config = dict(
    n_layer=8,
    d_model=224,
    n_head=4,
    n_kv_head=4,
    head_dim=64,
    d_mlp=896,
    vocab_size=8192,
    activation='gelu',
    norm='layernorm',
    norm_place='pre',
    norm_eps=1e-05,
    positions='learned',
    qk_norm=False,
    attn_scale=0.125,
    bias='all',
    tie_embeddings=False,
    parallel_block=True,
    init='uniform',
    init_std_qkv=0.0367,
    init_std_o=0.0,
    init_std_up=0.0367,
    init_std_down=0.0,
    optimizer='soap_variant',
    lr=0.00305,
    lr_mult_up=0.941,
    beta1=0.95,
    beta2=0.99,
    lr_head=0.0024,
    warmup_steps=200,
    schedule='wsd',
    decay_fraction=0.648,
    decay_shape='linear',
    final_lr_fraction=0.0,
    batch_tokens=[32768, 65536],
    seq_len=1024,
    doc_mask=True,
    z_loss=1e-05,
    train_tokens=392800000,
    steps=8470,
    dataset='wikipedia_en',
)
Each number is 128 + 24 x the weight over its row's rms, rounded and kept within 0 to 255. Layers, rows and columns count from 0. The size above them is the row's rms in percent of the matrix's.

# layer 3 attention output, 224x256, rms 0.101, rows 51-155, columns 128-191
size [ 99  99  98  92 101 112 105 101  94  93 100 102  98 100  97  95 114  99 111  96 104 100  87  98  94  93 106  93  92  97  95 109 106 105 109 113 101 112  99  98 102 100 102  98  90 101 109  99  94 106  89 103 104 100 105 100  96 102  90  98  88  83  88  90  95 114  98  87  97 106 108 100  96  96  97 108 107  91 100 102  91  92  90 107  97  94 110 106 110  93 105 115  95  92 111  97 100  85  92 111  97 105 114  89  82]
[[150 129 114 114 161 158 118 101  91 114 113 135 131 140 100 152 152 156 123 141 129 132 156 145 146 160 136 114 116 148  76 113 164 139 125  81 167 144 120 106 152 140 121 133 168 110 153 137 157 162 137 128 118 134  96 141 109 138 168 172 156  77 128 100]
 [169 134 101 121 144 166 105 153 121 137 140 104  77 106 113  95 135 152 158 142  82 109 140 161 169 155 123 144 103 125 143 140  80 102 113 102 129 105  68 117 115 152 121 134 154  92 134 121 122 137 101 159 116 147 136 175 142 126 131 119 111 110  89  93]
 [127 142 101 107 100 106  98 116  86 132  88 151 109 126 157 104 129 151  66 177 109 146 124 103 125 131 135 207 163 139 131 143 126 131  97  86 150 144 151 143  98 141 101 123 158 126 163 141  80 138  94 130 133  93 160 135 119 143 133 144 123 150 134 156]
 [143 108 163 154 112 179  96 114 126 157 169  97 124 116 145 124 125 188 152 158 143 130 134 123 109 144  85 111 141 154 130 133 124 148 110  96  67 119 145 109 170  81 136 127 130 141 112  75 119 141 151 105 111 169 145 152 126 127 101 142 113 112 124  82]
 [106 108 124 118 103 111 170  92 149 117 132 133 120 112 111 130 143 150 150  98 133 116  60 112 122 110 144 162  99 115 143 160 134 173  96 101  98  90 125 123 100 116 135 151 155  96 140 100 124 101 129  90  98 131 108 117 151 108 141  93 145 140 130 143]
 [118 129 133 102 133 144 101 106 161 168 145 125 140  82 141  99 151 127 102 125 116 119 185 116  90 109 108 130 151 107 167 133  91 107 137 103 139 135 114 125 122  89  98 156 143 130 133  83 119 165 146 111 131 139  87 109 141 106 122 115 114 100 145 117]
 [130 140  93 126 108 115 123 155  93 143 105 111 136 109  98 141 133 142 151 123 186 129 136 134  95 135  86 122  88 159  65 109 136 155 149 136 141 114 141 126  90 130 146 139 117 150 109 164 154  98 155  88 115 173 120 115 131 147 127  97 118 115  98 113]
 [127 123 104 165 131 112  91 106  87 158 117  81 123 100 116 173 147 145 121 164 113 118 114 144 105 153 117 137 138 111 141 159 117 147 112 191 150 144 101 121 105 109 110 118 134 126 144 173 139 123 128 141 124 123 128 110 116 150  88 146  81 154 177 172]
 [143 154 149 146 156 109 151 149 105 144 147 124 152 143 161 122 120 110 143 149 180 149 132 115 125 144  87 124 151 125 141 162 155 150 154 133 151 106 134 112  84 132 131  92 167 120 145 100 116 130 138 128 104  76 121 167 132 130 125  90 168 161 141 133]
 [110  98 115 136 131 140  92 142 127  81 157 147 126  87 126 129 151 146 120  89 143 122 152 124 133 159 182 105 128 105 110 128 101 171 131 106 125 115 112 106 154 178 164 100 134 105 130 183  79  90 150 126  84 134 130 111  76 167 125 137 125 159 162 132]
 [ 95 122 116 141 160 113 150  87 111 134  95 164 125 181 165  96 116 108 147 161 138 113 119 122 120 112 103 117 119 124 126  91 158 112 140 160 116 125 123 135  99 162 105 115 139 138 134 113 127 151 114 119 140 123  92 119 115 139 170 120 122 136 152 137]
 [123 134 129 113 132 114 202 136 143 135 117  92 146 104 119 106 120 132 142  80 109 133 119  81 114 167 160 122 188 122 144 154 123 128 132  92 146 150 167 156 165 136 161 111 174 108 126 128 150 133 124 125 148 104 119 135  95 110 147 123 113 134 119 144]
 [ 71 147 136  98 103 115 107 110 128 144  90 117 139 128 137  99 112 106 137 133 128 182 138 137 141 125 164 106  97 120 113 124 119 138 117 155 131 150 106 162 139 122 111 158  66 152 143 117 108 160 141  95  97  84 136 127 148 106 117 120 119 128 125 142]
 [108 172 148  98 130 142 151 125 148 149 121 122 162 144 128 105  66 158 121 132 114 118 105 142 105 133 118 132 126 117  82 146 148 113 114  79 122 152 100 141  96 124  97 120  84 100 161 142 160 168 130 142  95 130 189 125 149 140 130 178 136 112 167 151]
 [152 167 166 134 145 127 173 130 142 134 115 153 108 142 116 134 111 148 149  85 139 149 100 106 107 139 123  99 179 100 181 124  92 143 114 135 178 126 128 124  76 137 102 111 113 124 147 125 127 114 153 120 155 100 121 113 113 115 121 154 149 151 108 158]
 [142 142 147 139  92 187 130 130 130 162 144 131 136  94 143  65 159 173 121 155 151 118 155 111 115 134  95 120 128 107 114 114 155 117 109 139 143 149 142  89 120 131 122 164 115  99 119  83 112 138 181  80 102 143  57 139 144 112 127 148 158 146 167 168]
 [109 140 161 142 162 155  99 101 114 134  96 100 107 137 139 104 137 140 167  82 140  78 131 154 120 162 113 149 102 150 153 123 133 124 136 148 149 143 117 117 108 147 134 100  93 122  99 138 177 132 130 124 105 139 148  67 110 126 106 107 150 121 125  83]
 [129 157 122 136 114 146 117 132 148 133 144 101 145 106 121 132 108 108 164  96  99 166 152 132  69  95  94  98  96 151 138 103 132  58 100 165  91 135 141 159 114 131 170 152 139  73 148 131 132 166  84 132  94 113 152 144  95 134 146 140 119 166 139 115]
 [ 63 138 121  98 134 110 143 115 156  61  93 102 115 122 176 130 112 102 141 110 145 115 136 142 125 121 155 107 135 127 164 126 161 118 128 122 151 133 107 164 159 183 106 130 144 114 112 135  99 135 118 147 124 122 114 146 131 114 135 123 124 123 151 103]
 [109 140 132 127 157 146 116 152 148 145 204 135 175 185 140 117 128 124 113 120 132 158 140 106 111 129 124 127  70 129 126 133  83 149 103 110 130 133 139 108 101 132 141 124  87 106 151 177 152 109 158 159 105  90 109 106 165 149 118 177 105 105 119 137]
 [111 105 110  96 147 130 118 162 110 119 163  90 158 125 116  80  91 123 132 116 132  91  95 159  86 141 149 148  91 109 119 130 130 100 120 130 159 112 126 133 127 131 103 108 138 131 150 147 135 135 140 115 136 122 147 120 169  83 140 146 151 151  94 161]
 [100 112 100 143 156 167 113 127 111 176 121 114 131 136 124 151 128  85 130 163 139 119 110 133 126 114 125 105  94 100 100 153 178 102 121 128 152 121 107 117 150 130 129 125 112 117 165 111 135 131 137 149 141 165  99 110 143 116 115 133 130 104  65 133]
 [108 145 146 147 115 132 114 108 115 122 132 127 148  96  89  83 102  95 139 138 121 113 109  99 138 150 126 108 110 168 133 132 112 110 134 153 100 173 107 175 150  81 101 153  84 142 150 133 142 100 109 144 148 140 141 166 100 118 121 106 119 144 141 120]
 [132 143 142 145 150 118 104 106 132  76 124 110 130 112 111 125 136 113 113 124 139 125 149 159 110 104 119 124 103  98 105 132 112 180 146  74 155 136 160 124 141  88 145  92 139 122 102  97 183 124 113 174 115  91  83 123  87 143 119 143 145 123  85 152]
 [100 112 196 125 146 155  92 107  91 159 144 107  61 130 103  92 131 102 133 141 138 143 110 142 148 165 146  97 114 150 131 128 114 152 129 164 143 140 129 137 135 131 127 126 108 119 148  99 118 174 109 138 163 174 146 106  87 130 113 122  82 135 104 140]
 [169 133 109 102 147 120 132  93 144 111  36 112 118 155 101 141 107 138 100 144 152  74 153 171 154 101 132 109 133 137 107 170 123  95 126 145 132 118 156 127 135 118  90 130 105 139 131 118 109 116 151 131 118 112 124 142 125 143  95 139 139 122 116 141]
 [141  93 124 131 109 138 112 155  98 120 150 130 123 139 159 112 112 149 125 107 114 147 101  97 115 126 151 122 143 164 129 151 167  98 138 128  78 102 118 145 123  85 117 165 139 144 141 150 155 117 136 126  96 114 143 140 111 107 124  95 170 107 113 161]
 [156 103  96 111 141 159 125 152 109 115 131  90 122 165 164 124 138 113 142 107 125 105 123 150 115 123 138 158 101 120 114 129 112 115 148 116 142 104 175 132 115 130 118 106 111 125 168  96 119 125  92  94 169 120 175 144 144 160 119 100 155 120 116 146]
 [132 153 131 109 179 107  84 133 146 129 166 159 124 113 159 126 159 141 184  87 135 168  69 140 131 146 111 134 118 119 136  97 166 147 145 136 158 102 141 131 116 180 160 134 167 109 116 158 124  79 134 113 107 109 155 165 149 132 153 141 141 161  68 136]
 [113 128 129 113 126 107  89 135 105  92 122 140 101 121 124 109 111  98 122 130  99 145 123  92 140 158 116 137  99 133  96 146 173 158 146 135 149 118 109 125 111 118 139 104 146 136 103 135 137 144 149 152 122 166 162 156 145 135 134 121 149 141 136  84]
 [121 141 139 102 155  91 175 104 112 119 126 136 156 137  78 126 134  87 187 119 131 111 110 136 102 154 146 145 133 105 162 152 105  77 122 107 131  98  89 156 132 135 141 160  99 158 129 135 130 136  93 100 129 115 147 120 159 105 104  65 108 108 139 100]
 [153 151  91  99 147 129 128 120 122 201 118 131 163 125 137 124 164  90 117 142 138 140 115 165  69  98 117 139 105  90 108 173 141 111 122 117 135 160 124 127  74 102  85 106 111 121 132 113 141 157 136  98 131 128 139 129  95 130 124 112 163 160 122 114]
 [139 120 133 122  68 140 150 102 132 163 144 140 118 136 132  90 156 129 126  95 145 130 129 117 122 100 164 135 116 185 112 115 116 117 137 121 137  78 119 137 114 183  82  89  99 102 143  99 160 134 160 146 167 164 160 208  94 165 151 156 151 118 162 167]
 [128 118 185 157  69 129  88 141 169 116 170 108 119 134 116 124 108 172 110 160  86 126 138 129 112 134 120 137 117 110  97  88 128 103  78 124 105 117 144 158 135 122  90 123 102 138 121 121 137 135 130 134 115 119 150 130 146  93 162 110 146 146 147  84]
 [105 150 154 136 185 143 154 154 140 116 135 130 170  93 121 145 153 166  73 117 116 105 109 126 139 110 137 145 132 128  92 133 130 137 146 150 148 151 144 118 116 121 137 162  98 120 115  95  99 146 100 127 130 191 151 126 134 159 184  90 162 116 153 116]
 [133 135 135  92 114 142 113  80 139 137 109 149  94 171 161  94 141 131 145 151 145 131 107 159 117 127 114 122 131 151 119  81 173 136 129 153 120 146 130 137 142 122 106 117 131 130 109  85 118 144 160 133 137 149 117  99 146 153  94 114 141 127 169 160]
 [135 167 151 108 105 158 105 137 113 136 137 141 139  79 147 144 112 107 120 163 162 150 120 127 118  77 154 104 130 161 157 142 140 100  93 119 136 141 111 124 106 141 158 107 104 163 137 132 124 115 145 158 120 121 131 144 153 104 135  94 121  98 159 130]
 [ 92 163 137 142 118 134 109  86 145 144  84 109 133  96 143 146 148 133 100  70 115  88 116 166 165 129 151 144 126 127 137 122 112 110  97 139 148 121 117 123  89 149 135 149 169  99 124  91 127 181 125 144 144 145 141 148 141 139 116 113 173 180 124 144]
 [126 159 171 177 167 158 168  91 139 133 135 135 133 119 157 162 113 143 124 120 134 123 121  93 121 173 126 136 144  96 122 105 177 136 132 128 148  90 151 111 155 137 160 189 144 111 112 163 125 108  63 136 124 134 137 112 125 138 131 129 105 158 100 155]
 [103 115 119 132  89 129 114 100  75 126 114 138 159 154 120 126  96  95 158 154 177 133 114 112 180 137 153 138 145 124 122 115 142 115  77 140 119 135  87 165 128 126  82 120 134 101 134 155 114 162 123 145 124 126 134 109 110 137 122 132 159 143 139 146]
 [106 123 134 160 111 104 129 154 161 130 128 122 147 155 123 133 127 120 135 124 130 129 106 143 123 109  82 113 152 161 103 130 135 138 119 137 127 113 155 100 160 124 165  91 196 177 136 121 146 164  97 156 132 136 186 177 143 132 120 127 103 102 126 100]
 [146  94 149 125 128 116 101 122 122 182 119  87  97 124 121 162 135 109 121 127 136 142 116 133 131 104 104 188 115  79 138 162  87 123 190 104 161 146 108 148 138 101  77 130 123 102 163 156 134 136 108 116 104 165 146 144 146 132 129 143 104 139 166 133]
 [ 96 149  87 107 108 122 104 156 102 113 152 138 110  98 139 162 103 132 150 139 141 114  96  80 119 143 116 106 104 147 123 181 131 150 138 120 118 108 117 120 147 154 121 145 183 115 109 109 125 145 145 116 125 127 132 125 150 151  97 120 144 107 145 123]
 [143 123 138 136 110  79 119 172  60 151  67 131 136 150 111 153 115 151 108 159 123 141 124 134 141  82 126 137 108 137 164  98 135 129 158 141 135 128 145 152 112 128 115 163  84 118 115 125 103 153 123 117 103 118  88 117 111 104 148 167 120 147 102 142]
 [ 92 166 134  84 123 107 117 106 135 140 148 133 124 106  93 109  95 128 145 131  85 154 102 103 156 108 113 104 111 151  81  83  98 100  89 126 146 135 165 151 132 102 134 133 112 121  98 127 138  65 119 104 119 124 118 116 150 128 143 123 118 138 159 115]
 [127 121 106 129 110 108  62  98 120 111 144 126  65 165 148 151 110 146 166 105 148 105 106  98 118 112 135 113 141 145 122 176 112 131 119 141 133 124 116 124 112 124 145 162 134 148 128 135  92 170 120 131 121 148  78  98 118 135 105  83  97 100  93 126]
 [142 123 117 147 108 139 152 108 131 109  98 171 177 140 101 155 161 112 131  93 160 134 126  89  93 138 113 104 142  79 157 100 144 111 137 105 169 136 128 133 143 156 132  98 137  96 119 144 116 127 132 131 127 141 158  69 137 132 107 127 132 182 153 177]
 [111 139 184 130 174 120 117 125 133 131 123  97 144 132 149 138  90 131 140 132 105 174 115 171 128  74 129 143 150 141 109 107 114 137 136 167  86 126  87 125 126  83 148 134 119 142 146 103 145 102 149 166 127 115 112 124 110 173  75 123 156 113 112 144]
 [110 141 141 145 145 135 139 175 129 120 137 122  91 136 101  70 170 110 116 101 121 136 133 160 102 153 161 171 103 133 127 189 101 121 172 136  91 131 129 178 124 160 174 127 125 154 131 107 106 148 166 126 166 147 158 163 135 144  95  81 123 140 152 106]
 [ 98 144 151 142 144 122 164 135  61 130  75 152 126 120 123 115  98 169 125 119 107 138  99 135 121 106 134  98 100 165 173 150 140 144  85 113 143 166 122 120 122 141 132 114 114 105 117 117 155 122 137 110 129 144 153 120 133 119 136 135 134 153 153 123]
 [132  96 118 146 130  93  98  95 123 142 128  89 153 123 146 100 122 128 152  98 122  80 131  94 119 129 132 151 150 100 111 129  76 121 147 108 169 184 124 117 140 126 120 116 147 172 124 118 111 140 134 136 104 108 135 207 135 117 124 130 117 125 137 141]
 [102 154 151 139  79 122 172 107 106  98  92 133 107  92 120 142  93 115 163  91 119 143 132 165 147  97 122 133 134  82 113 143 121 105 102 196 129 129 167 151 132 110  95 120 119  93  98 133 115 117 153 150 104 121 113 159 139 133 116 117 116 106  89 177]
 [ 79 112 134 125 123 138 148 163 157 118 112  98 168 117 127  92 128 157 145 131 143 154 106  66 140 100 121 142 146 136 180 111 151 154 141 109 139 133 171 147 161  88  88 117 140 146 120 123 128 128 140 158 164 139  99 113 148 121 134 122 108 159 141 121]
 [ 83 101 134 115 131 167 116 102  95 143 108 147 109 127 106  76 146 111 149 140 110 124  74 103 124 166 114  86 140 113  90 147 102 169 134 125 111 136 128 129 142 181 146 132 122 115 151 139 115 146 125 110 173 167 149 102 107 130  94 139 126 135 132 149]
 [ 92 136  78  97 139 133 137 141 155 144 137 122 107 137 153 155 114 139 141 128 128 140 138 131 140 178 128 156 122  82 132 163 128 139 176 159 111  96 124 144  87 107 101 152 114 147 164 133 103 119 104 125 131 112 136 166 139 148 127 104  89 138 150 148]
 [ 77  75 106 113 104 141 151 127 152  95 151  96 103  71 109 122 106 161 122 112 145 174 149 109 133 158 137 120 126  84 125 143 164 146 133 143 128 135 154 117 123  78 148 165 106 143 177 114 115 156 144 142 121  96 140 148 135 149 121 124 104 130 104 131]
 [150 117 134 132 111 158 101 113 142 152 151 118 117 163 108 161 105 142 126 154  93 145 161 136  91 118 124 141 106 131  91 179 113 103 160  94 116 128 106 120 141 152 163 117 148 105 106 171 119 150  99 119 155 113 134 100 141 137  98 118 131 131  97 131]
 [136 133 142 114  95 124 118 113 127 112 100 108 115 125 117  89 104 114 116 119 126 162  97 128 109 171 126 118 123 139 162 151 120 151  99 124  98 113 125 103  84 132 142 138 104  86  74 120 151 144 108 150 138 127 149 105 129 138  82 149 164 138 122 172]
 [139 144 137 130 107 152 130 143 104 115 150 138 131 154 157 127  83 124 112 116 152 135 152 148 106 127 130 131 146 148 115 129 141 167 107 108 119 199 108 142 127 109  89 113 131 154 133 154 148 194 162 126  83 145 123 159 151 107  83 124 123 148 146  79]
 [149 100 100 174 155 141 117  98 167 122  92 142 167 172  89 111 155  92  79 112 114  91 155 136 128 105 146 136 119  86 141 134 127 133 121 144  91 116 115 109 101 129  83 150 153 132 127 121 130  79 112  97 127 131 153 135 121 113 140 158 147 115 135  84]
 [115 163 112 149 107 110 109 136 105 129 147 165 133 123 129 128  64 116 151 152  83 158 161 118 122 111 150 123  98 128 120 169 134 148 158 165  84 137 137 137 151 140 101 153  96 130 112 179 141  95 138 116 170 113 169  82 140 112 151  93 114 131 143 117]
 [129 123 122 114 113 111 100 117 104 144 185 122 147 171 106 144 121 117 197 138 115 117 163 122 127 134 137 135 113 104 129 108 137 126 130 138 129 125 119 135  92 169 131 160  96 141 129 105 121 168 156 124 116 149 164 120 105 153 124 164 118 112 135 150]
 [116  81 156 120 137 118 120 140  82 142 131 143 163 159 121 132 105  61 158 133  96 140  99 122 103 158 132 100 128 113 147 118 132  85 161 137 106 154 129 147 110 124 114 170  91 135 138 124 118 136 107 128 148 103 159 140 165 143 134 151 137 146 141 139]
 [126  99 122 178  67 121 123 106 160 165 117 119 126 134  93 140 101 120  78  96 105 140 124 121 113 132 148 143 116 113  94 148 106 155 113 118 118 108  98 152 128 138 120 128 158  94 103 106 129 177 138 131 134 113 164 121 156 112 151 136 113 108 118 116]
 [124 117  84 122 188 126 144  97 141 117 127 135 110 140 134 137 109  97 142 124 177  97 137  96 120 101  94 168 124 121 127 117 112 145 135 142 169 112 151 148 144 117 104 133 129 101 112 118 143  95 174 143 163 136  99 150  96 126  89 143  99 159 107 128]
 [117 163 165 128 141 129  95 163 124  98 130 113 160 137 150 113 168 112 117 137 149 123 163 140 137 105 148 173 129  86 134 127  86 109 115  90 146 149 160 143 159 106 154 107 130 135 139  88  87 125 185 146 121 171 135 120 116 101 117 159 112 150 109 139]
 [134 179 123 111 136 111 142 110 142  95 111  86 116 119 149 145 160 103  83 172 133 141  93 100 119 104 145 146 165 155 150 120  96  97 134 128 114 120 110 139 144 136 145 155 143 118 118 111 118 166 154 113 114 107 105 163 108 131 149 167 103 124 119 140]
 [138 187 139 110 105 126  79 166 144 125  96  97 111 142 116 135 112 116 104 162 137  88 133 193 115 160 109 104 107 133 111 113 111 147 124 127 148 155 124 152 138 173 105 130  98 110 114 148 153 112 153 109 167 138 150 126 134 116 150 122 139 110  92 172]
 [145 160 136 159 133 102 173 118 136 101 108 166 131 134 111 117 188 165 139  90  80 110  99 126 141 101  97 123 128 102  80 168 178 107 122 165 120 102 158 167 107 111  88 147 132 146 120 115 106 133 138 157 111 150 115 102 175 117 101 113 124 142 135 123]
 [105 125 123 152 124 137 147 115  97 128 149 110  92 124 159 107  90 115 144 132 139  85 132 111 124  88 101 145 102 136  99 134 128 149 134 121 116  94 130 148  98 124 118 122 134  86 137 171 131 125 127 137 122 140 161 124  78 101 131 129 146 132 130 119]
 [105 124 107 167 106 139 168 122 131 141 155 111  97 105 142 156 126 121 116 174  88 118 158 111 129  94 133 140 131 143 169 156  91 125 151 141 120 105 105 128 129 112 151 105 117 149 127 136 121 138 100 121 118 108 145  75 146 100 120 141 158 155 121 104]
 [ 92 154  93  61 169 130 151 147 126 137 129 138 146 129 136 102 134 166 133 135 156 129 110 142 104 145 127 177 142 154 102 105 103 121 140 141 141 135 112 131 130 113 146 126 141 158 160  89 132 134 153 139 109 140 129 143 136 160 124 123 122 111 155 100]
 [103 152 150 149 104 100 122 113 129  98  84 187 146 109 126 136 166 144 140 110 138 117 108 103 136  96 168  67 172 113 116 163 153  89 162 151 152  85 134  91 163 122 138 141 129 131 112 140 161 140 171 107 173 121 145  99  96 127 134  95 147 166 164 153]
 [ 80 129 129 135 119 106  94 147 135 141 149 117  94 133 124 137 173 125 139  98 106  71 119 122 156 121 111 158 126 181 144 114 145 165 125 128 130 129 119 116 133 125 109 115  94 122 102 124 103 128 150 119 115 135 162 137  77 114 161  92 114  87 139 156]
 [104 125 107 174  87 166 137 163 139 110 167 148 122 130 127  92 154 161  96  96 104 170 164 156 150 173 122 141 171 129 120 104 117 140  84 167 176 140 114 120 101 174 162 105 138 120 157 124 140 119 105 104 130 145 137 116 117 113 168  91 130 154 168 144]
 [135 165 193 146 152 125 107 136 129 177 102 134 154 129 132 132  96 105 116 159 151 152 146 111 116 111 105 134 116 115 111 145 123 169 100 137 125 134 140  95 101  83 109 123 131 101 190 120 119 169 144 141 134 129 153 128 110 123  70  92 170 113  79 147]
 [131 138 124 107 129 173 140 156 151  68  94 129 191 132 142 114 110 136 145 138 105 118 126 122 129 102 133 114 114  99 129 131 141 160  80 131 155 107 151 126 109 128 104 115 136 146 126 175 151 153  95  98  93 157 120 135 140 123 122 166 105 137 156 138]
 [122 146 108 144 118 124 132 114 108 129 152  90 147 158 133 131 102 154 120 138 153 152 152 112 125 124 120 111 158 135  81 160 118  97 123  96 160 109 152 172  97 157 110 150 116 161  90 113 103 105 100 131 156 117 148 148 125  92  91 125 104 120  95 106]
 [ 77 132 104 111 121 146 125 122 112 170 134 133 156 165  87 133 116 129 120 133 171 125 123 122  91 154 121 151 121 150 114 141 121 174 142 146  79 154 130 124 147 138 158 137 118 162 152 117  94 126  99 139 140 171 166  96 119  75 164 124 188 152 123 112]
 [111 103 122 143 118 121 117 123 103 147 110 135 121 115 179 138 127 160 162 122 156  65 126  96  91 164 100 129 132 121 139 127 148 124 140 121 147  97 121 100 108 115 134 149 105 161 144 102 147  83 123 161 132 146 175 107 128  85 134 133  96 119 135  83]
 [146 136 187 134 175 118 143 118 173 133 161 140 162 186 133  79 173  95 121 105 104 107 120 115 135  94 143 159 134 148 131 139 129 129 144 138 139 132 130 139 154 112 122 146 134 107 113 139 150 135 161  85 153 117 158 151 161 112 128 170 123 132 119 129]
 [144 120 163  91 153 163 158 113 129 145 110 118  90 110 122 139 149 113 131 149 114 112 105 125 110 136 128 155 150 151 151 161 131 149  99 132  92 112  96 105 128 106  88 105 129 165 131 131 164 146 119 127 119 147 147 171 155  83 133 112 130 155 125 146]
 [122 101  96  96 131 126 138 147 131 112 124 130  99 124 109 121 116 165 126 112 141 141 105 157 111  96 123  98 179 148 124 161 121 124  88 134 112 130 129 141 120 144 113 128  87 104 145 115 130 115  86  51 116 180 149 122  97 146 142  91 117 165  96 137]
 [ 82 111 178 112 105 126 114 141 134  97 127 127 137 138 108 112 107 155  75 143 126 173 103 170  94 126 118 144 151  99 118 159 149  93 108 113 120 120 137 140 140  96  85 129 125 151 118 158  73 133 126 106  93 126 128 149 117 106 136 152 124 147 164 137]
 [124 126 120 136 128 117 142 117 162 139 170  84 159 142 136 110 104 163 117 133 117 139  62 131 142 122 139 110  97 138 107 138 158 128 116 142 127 138 115 103 145 136 104 112 110 106 152 136 157 117 132 134 145 162 100 107 137 102 173 138 111 105 120 135]
 [127 120 108 145 154 142  81  67 125 169 159 142 120 109 156 109  88 117 111 144 133 159 130 140 149 133 132 145 153 142 129 127 152 149 107 153 127 148 108 136 168  97 138 135 118 111 156  94 106 137 115 107 148 153  99 107 144 136 128 130 132 127 125 117]
 [132 128 129 101 121 168 128 163 142 142 137  97 115 127 138 104 127 106 143 128  93 142 128 147 111 129 113 131 153  98 124 131 129 138 147 145 190 128 159 148 141 105  99 131 108 117 126 158 132 111  93 140  95 110 108 136 109  98 148 133 129 180  96 161]
 [103 131 108 119 133 139  82  98 106 133 123  88 173  68 121  91 111 166  91 128 110 153 148 155 149  84 119 150 157 162 111  95 183 138 133  98 120 100 127 146 159 116 101 114 135  83 143 104 132 100 118 132  95  99 129 108 117 152 129 121 143 139 134 125]
 [135 159 138 124 153 148 143 175 108 114 107 167 108 163 114 118  89 107  85 133  98 145 128 121 121 155 145 115  94 130 122 129 143 106 152 105 149 157 149 110 117  99 155 138 105 136 133 119 127 118 155  85 150 118 146  99  72 121 161 101  99 151 125  99]
 [137  91 128 142 124 109 106 134 127 112 164 104  99 117 137 127 171 113 105 164 151 128  95 180 148 132 113 137 100 158 110 158 126 116 152  86 135 143 107 159 130 127 129 144 101 106 138  80 173 143 146 177 133 167 155 149 106 118  84 145 108 139 118 150]
 [114 113 117 135 164  77 136 107 175 107 130 129 168  85 126 142 127 127 152 171 121 105 137 150 100 153 113 161 128 133 137 172 123 119 132 159 174 147 171 117 131 128 129  89 122 125 143 106  73 139 109 144 142 186 133  98 105 135 128 107 156 146 136 142]
 [131 157 118 140 125 128 135 120 145 158 159 145 154 124 126 133 144 104 131 131 192  68 102 141 137 150 116 143 109 138 113 131 189  79 114 104 144 101 131 117 169 107 112 149 121  86 105 154 117 144 108  97 127 118 122  95 138 125 149 139 147 134 109 130]
 [185 150 140 141 144 147 122 137 142 123 147 112 123 100 158  97 111 113 134 121 126 119 125 112 118 178 164  99 138 110 170 156  80  83 163 169 138 106  79 146  80 125 108 160 148 117 142 148 129 131 125 130 137 129 140 140 141 121 166  76  93 148 121 134]
 [127 149 135 125 132 122 108 141 149 117 133 156 140 144 107 119 164 136  87  72 142 126 123 156 132 160 121 110 128 128 120 106 130  78 175 138 172 138  78 108 161 132 117  91 169 154 153 107 104  99 148 123  93 117 136 118 103 169  98 110 149 159 161 137]
 [146 129 113 177 162 114 117 182 140 103 141 141  72 145 127 101 171 115 128 145 155 129 128 127 124 139 123 136 136 149 127 141 164 143 137 144 137  96 117 144  63  78 133  99 141  66 144 136  84 160 144  98 107 127 118 162 141  69 142 128 136 163 149 108]
 [155 118 127 121 146  78 105  97 150 113 120 151 141 109 147  87 147 141 108 156 156  95 131 129 135 108  73 149 165 163 141 133 111 138 128 123 144 145 110 181 180 119 114  96 128 104  97 172 126 107 167 125  87 146 141  75 103 156 131 101 111 141 159 101]
 [101 132 143 164 104 146 141  75 118 124 145 123 162 145 116 107  97 112 149 126 102 153 130 164 139 128 126 120 166  92 100 122  90 113  84 111  87 122 135 110  83 137 136 111 142 133 106 123  65 115 126 142  88 102 138 125 166 128  97 145 125 133 107 159]
 [159 106 148  64 150  96 128 166 152 119 153 139 153 114 176 125 159 104 114 109 137 159 128 165 128 125 134 159 152 115 144 143 116 145 140 137 129  72 130 109 132 147 129 150 164 118 133 150  94  82 127 137 126 174 126 104 121 157 106 137 124 131 101 107]
 [123 124 143 141 156 115 142 103 101 135 114 112  96 141 136 133 122 148 112 150 148 124 109 118 140 163 147 152  71 135 135 130 125 118 127 123  97 159  93 105 155 120 125 100 128 143 130 164 139 191 114 122 100 119  85 137 140 133 133 113 122 123 119 107]
 [145 147 151 117  81 122 113  87 147 123 132 149 183 141 131 142 121 151 106 143 133  85 144 110 137 123 123 109  91 153 111 116 116 139 160 124 149  97  96 128 118 162 127 157 146  90  96 157  88 106  89 136 127 123 104 120 120 119 124 160 124 186  94 102]
 [100 166 119 142 149 104 144 138 150 147 153 107  97 113 162 118 134 135 126 106 137 116 136 113 128 116 146 131 116 136 162 124 136  93 136 143 112 119 152 129 133 164 144 122 114  77 152 117 131  99 104 124 108 102 101 119 127 135  95 121 159 149 181 131]
 [130 129  82 115 168 169 103 167 134 134 151 123 103  92 144 137 116 131 117  94 130  84 126 137 106 107 126 130 121 104 151  93  92 140 125 140 150 118 140 176 128 163 108 137 101 112 110 156 135 180 149 132 158 143 163 136  95  90 126 131 156 146 164 160]
 [132  83 151  87 100 136 123 149 129 124  83 126 149 104 120 142 122 133 121  81 144 131  78 121 100  91 133 127 140 192 116 118 109 122 119 146 125 145 134  94 137 101 131 109 105 128 111 147 135 169 111 147 148 136  75 152 160 123  93  96 116 147 112  89]
 [120 144 133 103 149 134  97 126 137 143 109 110  98 132  88 130  82 103 107 107 172 127 100 122 137 151 142  66 108 109 135 102 101  69 145 138 116 125 147 134 123 141 109 124 115 118 137 100 125 122 129 109 123 147 135 153 116  71 138 129 114 153 111 100]
 [134 133 120 121 175  87 142 124 126 127 137 159 192 135 154 107 107 145 106 119 133 113 129 114 105 127 163 137 137 146 146 134 110 112 160  58 154 124 117 129 126 117  96 123 119 117 105 125 135 105 111 123 174  89 130 168 116  97 105 140 154 137  85 147]]